Part of a small language model's weights: 16 layers.
Each number is 128 + 32 x the weight over its row's rms, rounded and kept within 0 to 255. Layers, rows and columns count from 0. The size above them is the row's rms in percent of the matrix's.

# layer 2 attention key, 320x160, rms 0.0935, rows 0-162, columns 80-119
size [116 117  79 114  67 151  74 184 112 107 112 112 114 113 111 109 113 113 112 116 108 106 113 116 112 109 112 111 112 112 111 108  98  94 106  83  99 126  79 111  90 109 102  88 102  90  75  90 107  98 104  92  84  90  92  79 110  98 106  85  87  91 109  95 101  88 114  74 121  81  71 147  95 102  87  96  92 100  91  92  89 101  89  98  94  93  93  93  98 110  94  99 100  90 105  94  94  96  95  85 103 120  89  82  87  82  81  97 115  88  85  91  97  83  79 100  93  76  85  80  89 104  84  75  85  80  70  86 104 101  90 114 182  83  71 220 100  99 105  84  93 104  92  96  96  95 106 104 106  96  98 101 105 107  96 107 106 101 105 102  81  73  97]
[[ 75 117 145 184 100 146  60  73  97 101  97 126 101 165 167 145 169 109 110 124 145  94 111 146 156 141 113 113 146  92 162 123  88 142 170 110 162 100 120 141]
 [124  94 138 145 143 169 100 128 164  93 200 217 106  96 124 106 134  79  27 210 135 102 133  97 124  80 108 159 170 131 149  78 115  79 118 177 190 129 152 109]
 [168 185  81 162  96 132 115 145 109  75 137 114 142 125 210 124  95  97 207 117 151 128 160 138  82 119 116  62 134 106 105 131  97 144 121 105 141 194  48 183]
 [111  96 134 132 152 118 112  56  89 151  79  60 161 202 149 198 196 161 138  92 101  88 147 172 190 151 144 142 128 111 172 153 102 156 159 129  62  86 143 124]
 [172 195 113 142  99  99 166 185 119  77 160  89 132 110 193 136  82  74 197  93 174 143 163 131  97 133 106  74 142 123 109 148  91 116 143  87 157 194  83 154]
 [125 128 134 136 144 121 103  67  84 145  85  56 166 184 177 181 175 151 145  89 120  97 173 171 189 166 148 100 121 109 164 131 110 166 160 113 100  88 143 134]
 [148 198 134 142 119 132 121 124  96  98 148  74 153 140 203 167 107  96 238 111 165 136 159 122 112 146 121  58 145  98 111 122  97 153 154  75 147 170 113 178]
 [120 132 130 136 144 116 101  69  81 150  81  53 165 180 180 187 178 151 158  94 121  96 164 173 181 169 146 112 138 108 172 129 103 151 156 112 102  86 153 137]
 [123 108 146 138 142 138 145  89  74 178 115 144  85  97 183 136 108 133 135  85 168 107 138 105 140 108 111 143 107 124 129  86 111  99 153  92 122 151 121  71]
 [190  85 155 114 162 101 156 141 139 156 215 138 129 126 110 131 133 146 115  96 206 127 195 126  98 188 129 120 134 155 208 100 105 133 116  71 138 129 148 134]
 [140 152 221 130  94  77 154 115  70 141 157 115  98 122  81 121 121 120  99 118 181 158 128  77  89  93 121  62 147 193 114 119 167 129 140 113 155 148 170  99]
 [192 155 202 115  56 145 124 173 118  93 124 129 119 153 111  76 124 118 134 125 156 167 109 180 123  66  60  89 101 140 146 130  97 126 146  92 149 116 131 115]
 [115  80 150  87 159 139  99 167 150  99  79 125 136 104 128 141 128 149  66 187  70 122 143 165 110 150 126 171 109 147  75 167 156  85 145 214 157 162  60 122]
 [153 139 192 109 153  93  85 162 133 140 162  97 175 123 181 169 148 102 120 178  81 113  84  76 119 127 116 127 166  78 107 160 134 146 196 179  94  64  65  91]
 [153 212 129  95  73 103 175 161 157 143 149 108 126 159 146 115 151  56 161 121 140 171 125 110 120 119 159 170 218 129 120 150 125 157 164 140 149 151  72 114]
 [142 102 117 128 140 102 147  44 130 145 142 165 101 146 123 178 148 180 108 113 115 145 142 165 159  72 132  93 139 116 102 151 111  97 155 209  75 129 118 115]
 [148 133 133  86 117 167 152  91  87 135  94  80 131 109  16 155 124 100 160 150 118 170 147 131  75 114  95  78 115 166 171  81 152 159 128 159 142 153 145  95]
 [133  82 222  74 132  80  76 156 147 119 139 112 178 128  85  84 143 139 124 173 157 125 148 104  82 204 114 122 105 142  89 120 143  96 145 176 148 131 130 125]
 [138 159 129  86  92  88 120 116 103 127 169 105  64 132  90 173 103 158 107 141  62 130 145 121 161 114 142 120 207 182 108 134 109 161 118  91 128 108 135 144]
 [132 123 123 105  96 135 109 142 115 109 151 111 175 141 136 123 118 162  98 165 130 126 204 129 153 166 131 161 120 128  89 137 200 100  69 168  96 149 128 115]
 [164 130  95 141 173 133 161 146  95 129 104 103 142  77 140 146 105 185 139 100 137 116 171 113 191 137 114 142 108 105 128 130  89 100 108  85 126 107 121  91]
 [190  86  86 101 168 101 111 176 169 117 160 108  92 147 106 146 171 153  85 147 192 102 164 143 137 206 120 100 192 130 157 166 107 124  85 123 107 141 102 121]
 [194 130 139 118  94 176  82 140 122 163 142 120 124 125 127 143  85 157 139 115 181 164 113 119 154 161 136  67 188 143 161 154 176 172 121 145  82 178 142 120]
 [121 142 114 138 141 155 159 134 102 129  83 108 196  89  82  95 112 148 103 152 180 111 125  69 112 157 161  91 128  84 140 164 145 168 115 117 192 119 118 131]
 [124 101  51  98 103  78 111 150 174  93 131 149 146 165 170  94  97 139 150 133 136 109 199 134 122 179 164 133 103 108  88 150 134 148 123 140 138 139  84 145]
 [107 132 192 165 115 181  74  77 145  90  80 151 124 156  77  87 112 137  89 171  82  52 168 117 140 162 147 101 150 141  99  93  84 189 135 173 189 108 127 157]
 [143 112 161  86 112 101 124 138 117  82 173 152 136 144 119 168 127 152  73  95 131  82 177 123 135 101 175 183 140 162  80 136 142 136  97 130 119 114 168 138]
 [137 136  84 129 112 133 165  97  79 135 111 137 141 146  78 140  97 170 118 107 105  84 170 128 121 144  87  95  98 135 138 107 123 114 133 154 170 145 155  67]
 [171 211  88 116 100 133 103 147 105 136 109 129 165  54 159 204 124  94 151 113 111 206 107 112 145 124 101 127 113 112  79 120 214 132 112 183 160 113 137 126]
 [ 99 104 185  97 149 141 177 161 104 126 143 126 109 121  76 119 135 129 121 161 120 141  98 137 116  88 114 121  92 140 160 180 154  67 165 146 119  84  82 150]
 [114 119  96  99  79 157  79 171 137 125  86 123  66 133 158 124 140 136  83 146 139  97 111  73 143 168  89  98  73 106 104 100 136 172  75  88 140 140 162 129]
 [125 115 140 166 136  98 141 154 150 120 164  86 107 152 145  82  95 101 195  63 107 136 107 148 126 132 174 195 168 112 151  97  76 134 142 105 108 158 129 138]
 [ 95 167 131 109  96 155 106 126 147 159 180  83 158 136 208 141 133 107 104  84 109 152 177 137 144 164 103 154 203 158 138  47 137  97  81 116 125 132 117 114]
 [122 123 157 159  95 117 136 150  92 149 174 124 125 134 165 134 126 144 128 110 103 171 156 161 160 173 106 132 185 175 177  90 142 102  56  96 162 128 130 143]
 [ 83 108 141 197 144  78  84  61 176  90 104 115 138 172 198 131 162 115 134 154 117 123 154 124 162 132 127 127  76 113 113 171 111 128 119 125 125  62 133 165]
 [149 161 114  85 103 110 142 143 177 172 127 139  93 146 117 132  93 108 128 139 118 119 119 117 128 140  72 156 131 120 131  29 152 146  89  90 138 107 100  86]
 [130  34 146 112 105 125 104 107 129 137 117  81 131 122 196 100 108 149 166 111 139  90 191 161 125 134 158 151  73 173 132  64 124 170  91 182 112 112 127 185]
 [105 156 133  79 168 138 129 106  64 148 154 109 170 138 144 181 183 152 174 104 139 120 161 127 136 131 152 102 157 142 147 148  83 140 156 107 114 128 134 145]
 [136 112 114 114  50 116 119 115 100 140 159 113 155 118 156  98  93 176 188 102 169  42 169 138 110 129 128 129  63 123 124  47 164  94 150 198 136 138 116  89]
 [173  76  65 149 104 113 107 167 147 100 155 179 135 138 110  90 114 190 123 146 143 129 112 130 125  96 145 139 161 139  73 169 152  72  81 102 152  92 163  71]
 [127 147 173 120 169 119 144 102 156 140  90 103 166 131 179 162 152 108 148 103 112 182 206  94 105 178 117 148 110 127 133  69 131  89 120  96 123 126 146 137]
 [122 149 162 139  84  98 121 138 135 178 114 155 116 180 182 108 130  94 131 146 111 176 105 128 154 163 136 135 104 149 127  64 126 121 125 196 199 123 102 121]
 [ 33 143 175 200 144  65 101 119  96 142 146 134 149 147 141 185 121 107 112 120 102 151 124 144 156 152 158 140  94 128 139 107 137 132  85 162 171 167 106 172]
 [111 148 115 186  54  49 123 166 146 175 153 169  89 184 126 107  79 133  89 139 119 142 115 122 162 107 143 135  64 138 117  80 162 157  95 177 195 105  91  83]
 [154 155  83  92 109 120 111 168 153 125 149 136  97 121 113  43  72 178 139  97 143  50 119 141 161  37 137 134  96 104 133  70 172 122 105 130 112 118 114  82]
 [172  84  38  99  77 189 106  97 154  69 145 124 167  93 182 185 180 109 133  98  83  99 148 113 112 176  42 145 145 100 113 120 146 110  99 113 134 147  99  78]
 [139  92 101 117 148 158 164 120 100 143 105 120 128  80 108 152  66 136 187 137 102  76 183  95  94 146 133 144 119 105 145  84 130 184 150 139 142 122 151 162]
 [160 174 130 101 171 136 109 105 118 110 101  80 124  95 142 156 134 114 146  84 128  82 106 144 131  86  82 155 156 127 148 117  94  82 118  96  57 139 159  57]
 [146 159  80  74  81 138 117 114 184 109 125 121 117 107 134  62 116 132 100  89 174  45 128 151 110  99 148 131  64  86 193 126 114  97 161 159  94 165  73 109]
 [ 65 136 186 149 148  65 153 117 107 150  92 104 160 111 141 136 147  89  95 100 156 193 133 114 112 158 195 129 110 145 139 157 138 111  95 112 131 137 132 156]
 [ 83 190 190 117 135 179 130 146 100  96  89 116 152 135 131 125 121 108 120 176 163 129 121 121 121 157  97 134 164 109 111 180  60 133 167 146 113 187 110 165]
 [169 121 106 130 162 200 156 140 173  68 146 152 107 103 154 144 208 120 102 130 144 120 109 113 170 114  80 152 144 151 127 199 170  87  76 118  75 155  94  81]
 [108 123 135 113 163 125 151  85 105 107 138 108 155 127 119 200 171 119 162 139  50 149 126 109  85 145 128  87 183 159 151  96 104 161 132  86  98 111 109 205]
 [ 80 140 203 161 139  96  88 151 109 133 113 140 145 157 134 106 112 153 145 178 179 169 139 175 164  98 162 144 149 124  70 141 129 150 100 128 123 129 118 109]
 [105 173 148 120 148  72 106  97 107  78 118 147 106 122 150 159 147 135 120  82 140 123 130 131 138 133 129 186 111 138 136  20 111 111  53 159  73 120 122 113]
 [116 114  89 168  79  70  80 150 143 107 168 174  35 154 128 154  61 115  93 110 110  85  77 143 147 183 118 108 121 127 114 171 111  98 125 203 185 127  79 118]
 [163 144  95  92 112 124 131  61 136 114 132 158 135 190 149  73 141 111  91 106 144 197 123 105 143  93 121 109 135 124 173  50 163  99 141 157 114  80  51  90]
 [119 147 162 133 178 103 137 114 149 175 117 124  98 132 131 200 160 109 124 172  43 147  54 104  93 123 130 115 118 142 101 175 101  98 105  84 125  97 189 155]
 [156 122  80  89  92 180  96 154 146 155 128 141 130 140 158 113 142 126 151 165  95 173 102 105 110 140 135 168 134  72 134  14 178  79 204 118 126 154 117  24]
 [155 184 142 109 154 128  89 114 106  99  90 146  63 115 142 106 108 165 126 118 159  90  70 144 137 127  68 154 157 127 102 114  51 125 147 180  92  98 175 112]
 [228  66  80 124 120 141 129 106 145 185 127 178 112 139 141 158 126 111 108 134  91 153 154 145 159 126  74  87 196 149 154 129 104 142  86 120 108 140  74 138]
 [107 144 145 173 180 115  86 118 106  80  96 143 120 135 133 128 104 135  88 145  97 114 125 135 115 137 122 188 168 100  62 131 112 138 114 163 111 113 149 100]
 [112 192 163  73 148 158 173 117  82 135 100 121 128 121 127  72 120 134 150 153 196 109 140 107  95 118 108 105 102 142 148 171  76 144 204 125 111 109 147 159]
 [115 132 153 184 145 125  62 168 170 113 104 147 100 151 157 122  96 120  97 192 156 105 129 133 195 135 138 152 125  83  78 104 124 112 113 156 156 135 177  87]
 [156 110 143  62 109 172  97 128 148 167 192 141 162 148 137  89  93 100 129  99 126 100 223 170  84 142 125 120 128 111 186 103 115 120 122  85  98 175  57 134]
 [138  90 126 193  89 124 108  68 162  78 135 159 140 115 195 122 131 143 100 194  81 132 168 127 137 108 156 152 107 151  78  75 115 127 136 134 153 110 132 100]
 [134 129 121  50 105 209 122 159 179 105 130 149 123 107 123  73  84  71 162 170 117 116 166 128  99 131 143  83 162 100 127  99  73 173  86 143 126 201  68 138]
 [128 152 130 119  81 151 102 129 184 156 122 122 114 147 150 106 124 113 110 151 173  82 184 114 143 144 166 105 121 154 150 143 124 215 162 119  97 134 124 131]
 [123 123 114  66  82 190 135 161 178  99 180 182  95 123 122  74  91  77 135 170  82 148 111 139 104 114  96 139 191 123 145  94 101 136  73 163 149 170  68 101]
 [135 146  95  63 100 200 135 190 202 134 191 167  87 144 134  72  84  96 152 174 123 157  73 142 110 124 119 142 140 126 105 115 102 178 117 199 164 191  84  94]
 [ 94 120 144  79 131 166 117 124 161  87 141 115  92 116 163  76 185 109 136 144  74 137  72 138 133 151 128  66 132 137 116 126 100 149  91 149 160 173  97 112]
 [115 132 155 189 173  98 100  86  77 158  50  83 164 149 156 220 203 168 131 110 117 121 148 126 176 151 130 104 112 133 142 138 135 138 179 123 117  84 179 147]
 [101  96 146 171 119 102 114 117 121 100 143 136 186 139 190 149 180  94 131 147  76 136 188 144 104 107 107 120 166 170 144 118  80 147  82 153 152 119  89 121]
 [154 117 191 223 147  65 113 123 155 125 127 153 121 124 114 160 112 147  74 124 145 120  81 131 136 172 123 136 188 143 134 123 162 113 182 114  77  77 136 140]
 [148 120 118  68 102 115 178 120 135 160 148 150 126 105 170 114 144  79 147  80 121  83 169 159 192 142 174 148  68 138 153 164  87 150  87 170 125 146 115  58]
 [103 154 142 159 140 119 146 136 131 137  85 130 159 116 107 118  99 170 101 118 115 105  99 130 121 133  79  97 131 175 169 124  93 110 142  74 154 127 137 135]
 [108 179 119 126 116  85 116 164  85 168  99 107 120 152 148 122 136 155 129 189 163  70 115 168  89 145  99 171  87 122 124 124 164 171 159  56 153 150 136 124]
 [163 130 115  76 116 147 167 124 144 103 109  95 143 130 182 150 146 106 176 181 151 120 160 147 199 191  98 100 113 145 143 122 103 135 107 120 137 108 106 131]
 [151 123 102 170 147 101 160 156 171 161 161 165 111 133  73 102  73 163 133  70 155 147  38  93 153 136 137 149  92 197 130 106 187 126 219 119  97 117 143 124]
 [108 173 140 157 130  84 117 140 126 138 139 136 114 101  82 149 121 150  96  98 182 136  65 136 125 110 152 125 143 137 155 136 139  96 164 133 125 104 179 139]
 [137 124 134 140  66 134 152 106 119 120 108 178 146 175 163 151 168 136 122 136  64 134 108 120 144  75  52 150 152 178 138 153 137 138  85 106 164 121  98 105]
 [163  76 169 223 133  79 114  30 137 124 101 122 137 129 188 152  74 124 124 184 126 119 141 114 163 121 123 139 128 182 145  97 120 106 145  94  79 129 150 106]
 [145 142 131 122 154 164 155  83 150  92 144 122 126 131  70  89 102 108 105 128 199 128  77  89 125 133 174  99 124  84 143 124 138  35 137 131  70 121 156 133]
 [129 182 103  83  56  81 114 129 132 127  93 163  80 150  98 148 144 149 115  73 199 128 153 137 152 171 167 102 133  76 101 176 169 159 134 124 131 134 136  95]
 [136 104 124  92  45 170 129  94 148 117 150 130 141 152 194 138 164  61 161 151 104 126 147 115 155 111 112 136 121 163 157  99  98 128  83 150 134 139  84 102]
 [133 100 141 126  91 150 101 112 142  90 142 105 116 170 165 165 132  69 112 161 125 113 174  92 125 134  97 109 153 112 161  86 101 104  79 160 111 130  78 106]
 [106 133  54 127 104 130 129 105  88 162  81 136 125 177 117 117  99 117  88 107 128 161 124  89 106  59 142  66 122 112 141 161 104 142 114 117 155 145 190 117]
 [146 114 129 147 191 136 157 131 139 122 100 130 107 125  62 103  92 156  85 104 203 134  83 118 138 137 149  99 112 137 175 121  98  78 199 113 130 129 194 141]
 [106 150 148 113 145  75 104 159 144 103 138 169  50 117 142 123 133 112 104 115 122 116 145 157 100 169  99 182 160 126 114 146  84 112 127 176 141 115  85 128]
 [140 126 137 167 196 100 150 178 142 106 137 149 151 114  51 124  96 147  99 115 199 135 165 120 110 159 150 142 115 109 166  85 184 131 208  97  85 128 181 143]
 [124 168  80 152 173 128 120 136 122 195 118 138  89 135  98 133  76 147  91 101 176 146  67  90 105  99 113 139 147 158 122 145 133 109 160 146 123 152 136 157]
 [162 121 184 139 118 132  82 111 145  92 161 102  95 103  69 113 134 133 141 121 125 136 119 114 115 202 126 152 160 131 147 109 145  77 143 139 167  83  86 118]
 [118 153 123 133 158 157 140 135  94 102  82 113 139 153 109 119 169 148 155 158 116 127 205 127 122 165 115  86  88  91 131  89 191 136 132  42 118 114 132 154]
 [109 181  83 153 137 122 112  93 174 152 168 138  85 104 107 121  58 152 155 177 208  81  97 109  78  99 102 200  41 171 122 199 147  76 155 155 153  90  99 119]
 [118  96 130 164 242  91 121 141 134 138 125 122 159  69 132 117  75 160  91  99 143 105 133 176 103 115 138 176  84 168 161 110 118 139 138 150 119 162 171 165]
 [121 196 166 119 125 131 127 163  84 127  58 110 128 119 156 117 124 142  81 188 166 127 129 159 121 107  34 115 110 115 109 100 106  93 146 126 142 147 119 196]
 [117 128 147 120 188 129 149 117 113 166  50 121 192 110 138 129 151 153 115  93 102 163 186 136 150  93 146 128 118 137 133 106  80 205 158 134  97 167 143 167]
 [128 165 110 140 123 138 106 146  86 148 136  79  63 163 158 124 124  80 163 153 145 106 108 158 181 151 147 160 114 108 104 124 193 149  77 126 116 109 120 126]
 [118 103 121 114  90  68  91 131 132 150 192  90 115 164 147 104  86 125  78 154 136 118  79 202 109 122 105 175  74 121 110 102 201 139  97 126 133 128 131 109]
 [100 104 147 143  95 130 108 152 118 131 175 169 171 147  96 120 135 137 102  89  79 134 179  87 138 137  98 151 150 205 115 115 131 132 138  83 194 138 161 128]
 [ 64  79 125 173 114  83 111  95 130  91 131 178 100 129 128  97  82 107 104 147  74 154  88 149 138 118 149 156 126 112 157 163 102 102 118 165 219 134  92 154]
 [151 143 161 129 146 183 126  77 137 122  73 108 145 107 131 162 168 176 150  92  95 104 192  34 136  91 154 107 155 109 148 110 131 103 137  97  72 107 183 107]
 [107 112  83  87 124 138 105  75 119  81 158 127  79 139 128 117  91 103  73 175 143 149  58 163 144 142 138 136 104 161  72 231  89 127  89 157 133 100 178  88]
 [129  73 164 168 123 112 128 110  78  91 169 102 162 143 139 132 151 127  82 103 128 161 122 178 146 129 199 140  43 128  62 126 114 167  79 128 128  84 121  88]
 [119 135  73 155 104 172 167 158 147  96 138 155 132 141  89 104 154 160 134 132 111 102  79  74 136 138 140 118 156 129  99 190 171  80  80 153 142 123 157  75]
 [168  65 144 167 138  51 156 156 134 148 197 108 169  96  73 156  83 136 138 153 158 127 137 102  62 100 135  85  71 109 108 175 136 161 114  68 115 103 118 163]
 [126 143 162 146 148  44  87 133 146 145  99 123 112 188 160 150 130  91  90 153 119 127  90 201 172 190 106 142  62 126 110 113  73 184 195 166 173 138 107 158]
 [124 135  96 192 119  80 134 133 164 132 124 142 120 122  38 171 122 129 138 149 158 113  76  60  81  58 112  59  95 135 156 124 180 161 157 124 103 130 145 142]
 [138 152 109 110 134 182 194 143 156  94 115 138 112  78  57 122 121 183 168 100 134  86 179  46  50  69 104 112 145 119 123 136 194  75  75 107  65 138 135 118]
 [151 143  94  71  60 234 169  97  65 106  87 129 158 127 188  92 145 122 150  74  85 168 171 123 134  85  66 153 162 131 155  95 132 121 108 137 108  97 127 123]
 [113 183 131 101 154 144 117 132 172 155 112 113  99 177 123 182 163  69 121 159  90 139  84 139 184 160 106 128 107 143 145 114 151  90 180 147 156 171  95 129]
 [112 137 119 132 119 179 184 173 172 127 107 147 127  88  69  96 131 184 175  93 143  87 131  38  86  92 127 123 163  90 106 127 160  73 143 100  99 144 159 103]
 [159  84  82 102 120  96 169 108 113  97 165 146  91 100  77  82  77 149  84 160 150 124  97 112  91 106 164 134 158 106  57 190 148 141  43 124  91  75 151  72]
 [169 126  93  92  82 166 163 116  86 133 150 132 128  97 149  84 116 108 161  88 136 156 160  77 114 106  99 147 177 139 121 131 168  92  76  95  87 114 136 111]
 [171 140 116 120 121  36 102 134 173 150  87 150 128 161 130 159 138 119  80 131 132 124 133 143  92 142  78  89 106 123 108  70 116 180 113 130 112 121 161 173]
 [141 111 141 131  71 146 154 120 103  85 152 147 136  85  86  69  94 174 128 102 144 100 143  60  75  75 158 147 156 105  55 139 176 143  66 115  73  91 180  92]
 [141 114 104 154 156 160  95 120  43 102 124  86 172 136 126 154 121 107 162 138  81 168 108 108 116 114 120 109 190 147 111 132 137 168 116 126 121  80 156 180]
 [120 194 195 144 171  66 133 173 134 140 133 149  81 137 111 167 117 150  93  93 112 148 145 150 122 159 124 186  56  69 132  85 145 108 186 167 174 118  49 114]
 [ 85  81 108 131 138 213 132  94 159 152 159 132 132 178 102 118 158 105 157 146 122 151 106 101 123 152 131 126 169 176 190 162 101  93 140  96 141 174 126 156]
 [114  70 150 147  91 179 157 156  79 120 156 135 169 121 145  95 102 164 143 106 143 117 171 128 107 136 161 177 110 157  89 147 130 159  37 103 103  79 119 139]
 [119 126  97  84 157 131 135 116 118 100 107  79 202  87 185 141 162  89 142 122 158 114 193 153 111 122 115 133 151 152 131 117  68  91 104  75 107 169 164 209]
 [152 145 106 105 161 201 155 180 161 163  97 132 106 128 170 141 143 141 165 150 119 158 131 103 154 128 127  84 212 168 166 115 193  49  93 111  99 138  78 104]
 [127 111 117 110 111 155 158 163 118 130 129 142 171 131  80  89 119 160 148 127  95 160  97 119 122 106 140 116 133  62 125 186 150 158 155 118 148 136 139 105]
 [135 199 142  48 124 124 119 120 158 152 100 126  95 100 123 108 139 132 127 108 107 111 186 142 106  84  64 178 123 107 174  99 118 103 184 117 133 148 145 147]
 [139 108 158 108 110  99  85 139 163 133 133 171  54 126 116 140 142 126  97 126 128 109  95 108 138 123 155 124 104 134 115  83 148 132 136 142  73 109 127  54]
 [ 99 160 117 140  89 189 137 146 115 112 129 136 121 117  75 113 116 133 145 154  71 167  94  60 128  88 106 101 183 105 109 183 188 132 147  97 175  94 152  80]
 [152  65  67 126 105 151 124 162 100 113 127 117 145 110  94  97 150 123 176 116 131 115 135 111  72  90 141 119 147 151 120 107 131 129 131  75  55 108 189 168]
 [170 106 108  59 157  87 127 115 130 199 166 125 161 183 132 138 148  96 111 145 114 182 112 178 163 173  66 136 106 141 123 107 114 145 128 108 159 146 101 145]
 [134 115 179 141 225 128 113 147 169 218 156  73 158 139 162 171 166 134  48 127  84  94 114 178 118 118  99  97 129 158 115  88 103  57 146 128 127 124 126 196]
 [190 141 117 153 107 134 135 138 133 126  95 180  87 141  99 119 130 133 151 136 140 147 135 118 103  68 106 106 182  99  67 154 117 168 142 132 152 104 137 114]
 [130 165 129 107 106 128 114 147 201 158  87 139 136 112 112 118 164 162  88 154 193 125 171 160 202  98 143 149 180 180 107 138 103  97 136 121 109  98 149 177]
 [147 108 130 121 147  63 150 122 114  82 193 162 138  85 161 109  86 120 134 102 142 202  92  85  62  69 138 152  83 118 131 121 143 128  78 140 145 143 132 123]
 [138 124 130 170 129 176  83  83 108 166  61  58 147 159 124 164 175 115 135 140 122  97 151 163 177 119 120  93 123 129 138 107 120 141 157 116 142  72 111 113]
 [144  97 101 153 119 149  43 109 154 157  94  95 126 157 132 164 135  91 120 170 138 133 106 113 143 133 115 139 125 120  92  92 155 124 123 113 174  48 120 108]
 [ 84 168 165 112 170 103 207 107  93 111 146 147 150 127 133 103 168 152 141  83 114 115 151 142 116 123 146  92 137 108 186 182  97 146 139 124  77 175 158 135]
 [126 132 133 165 148 166  78  75  94 155  60  58 145 162 157 190 170 115 134 124 113  93 144 126 176 143 129  77 118 119 147 103 130 142 135 111 119  77 120 119]
 [135 182 151 137 122 207 141  71 112 110 133 127 219 103  91  88 133 119 165 129  98 161 180 133 185  56 114 110  87 132 186 120 156 142 167 162 144 153 133 101]
 [193 100  74  97 172  78 139 139 133 179 158 123 152  94  99  85 178 158 143 169 172 123  81 137 193  98 171  95 136  95 136 120 205 106 160 154 145 124 143 110]
 [182 104  74 158 130 115 167 145 157  71  56 127 145 139 133 100 147 134  62 146 145  91 175 115 120 111 163 155 153 112  90 168  93 130  96 159 157  82 116 159]
 [148 119 170 135 100 117  57 160 141 129 120 153  66 150 158 135 118 107  77 131 105  60  91 140 145 158 100 182 109 133 117 194  62 122 129 175 170 112 164 109]
 [182 108 140 154 122 130 141  88  29 148 159  73 119 171 146 119 180 151 142 131  99 149 105 111  86 106 124  87 140  69 146 118 163 130 113  98 160  62  89  78]
 [ 90 136 146 119 135 119 130 171 155 149 157 138 156 119 121 177 104 118  98 119 138 137  97 125 156 145 139 192  66 168  88 157 159  33 104 154 173 136 100 109]
 [150 116 118 150 129 103 130 137 132 148 105 111 139 109 121 183 110 132 126 152 118 127  93  78 137 112 128 137 168 127  86 174 146 150  96 153  88  76 117 134]
 [136 118 178 116  66 149 161  76 145  98 104  89  94 161 156 119 163 154 104  55  86 115 143 101  91 100 123  75 149  68 165 151 126 139 107 109 124 112 109 119]
 [149 155 119 133 131 124 120 150  89 162 179 156  85 128 166  92 118 160 112 100 172 146 181 140 112 111 130 137 139 152 122 140  99 103 162 121  86 102  96 125]
 [187 108 146 143 127  86  89 146 145 191 140 104  93 141 103 143 116 162 114  97 129 104 112 124 103  98 133 111 140  67 142 127 102  92 108 109 112 122 139 118]
 [114 108 103 115 137 135 122  91 175 141 103  63 147 131 120 131 147  83 134 164 113 185 105 150 117 151 105 103 190 151 173  73 147 173 183 115 145 165 122 133]
 [ 91 132 111 117  99 115 119  77 102  54 105 137 130 151 128 170 107  75 146 176 143 133 106 140 104 146  86 113 134 170 144 113  60 222 135 120 132 174 164 156]
 [ 53 168 153 144 167 156 139 170 136 102  79 186 153 128  84 144 155  93  97 163  87 152 122 114 130 121 125 137 119 180 142 145 104  81 163 144 129 122 163 183]
 [ 80 141 112 104 143 148 187  83 133  95 162 101 135 124 132 100 169 176 170 172 147 147 125 135 126 147 171 121 108 112 149 113 159 102 164 169 128 153 118  76]
 [127 139 189  92  98 110 106  92  43 151 178 104 163 124 112 165 150 123 141 127 126 189  59 115 136  95  78 169  95  99 179 134 140 110 175 142  91 120 117  60]
 [161 147 119 132 118 132 134 190 113 122 162 152 144  98 160 130 134 150 124 112 125 103 154 171 142 177 127 150  95 129 103 131 110 143 174 101 154 123 124 104]
 [ 69 139 135  88 100 173 114  91 129  98 165 107 181 136 105 126  65  89 229 139 159 148 137 142 137 152 100 197  71 149 136  72 162 111 155 133 149 210 115  72]
 [103 103 136 154 181 132 132 127 164  74 111 130 157  73 114 169 151 136  97 153  80 160 179  97 172  85 172 160  88 142 112 166 145 103 131 141 140 133 113 149]
 [140 144 129 118 189  77 139 123 180 183 137 113 103  73 123 119 182 175 111 146 162 124 126 140 152 111 161  52  91 105 185 107 170  70 117 106 100 139 124 126]
 [ 96 130  96 116 120 113 138  71 142 113  96  94 110  83 121 103 138  92 172 138 164 136 103 131 163 118  92  86 156 101 132  65 162 146 144 132  95 142 121 135]
 [153 113 116 137 112 105 162 103 124 115 138 122  81 151 180 131 187 163  69 142 168 145  72  86  71  84  85  92 194 136 149 155  85 129 119 117  74 110 110 157]
 [141 159 105 145 107 152 152  94 177  64 120 135  87 132 120  83 106 141 118 134 187 102 214 136 161 137 141 128  62 131 157 148  88 110  93 139 152 193 128 165]
 [186  47  71  89 175  89 126 139  85 143 148  69 163 108  49  82 158 136 138 169 130 128  72 134 104 193 162 127 154 157 159 123 150  49 157 161 148 137  88  80]
 [172 136 174 123 171 150 137 110 110 122 157 126 162  94 105  86 114 161 176  86 114 163 162 126 127 101 162 163 108  92 100 113 171 111 179  90 100 116 127 109]
 [114 165 136 120 125 182 188 142 103  98  96 130  79 113 138  86 132 173  90 138 125 166  93 132 166 108 170 175 126 152 160 153 113  69 130 136 171 164 195  84]
 [101 202 121 178  94 155 125 112 134 158 100 133 120 143 155 130 125  92 164 112 107 100 168 133 176 145 136 156 139  88 135 135 131 100  73 153 120 121 157 136]
 [126 186 135 123 137 127 130 148  41 155 155 111 164 121 169 147 169 134 119 147 140 183 118 159 121 120  90 129 122 125 137  53 146 106 123  74 101  88 132  93]]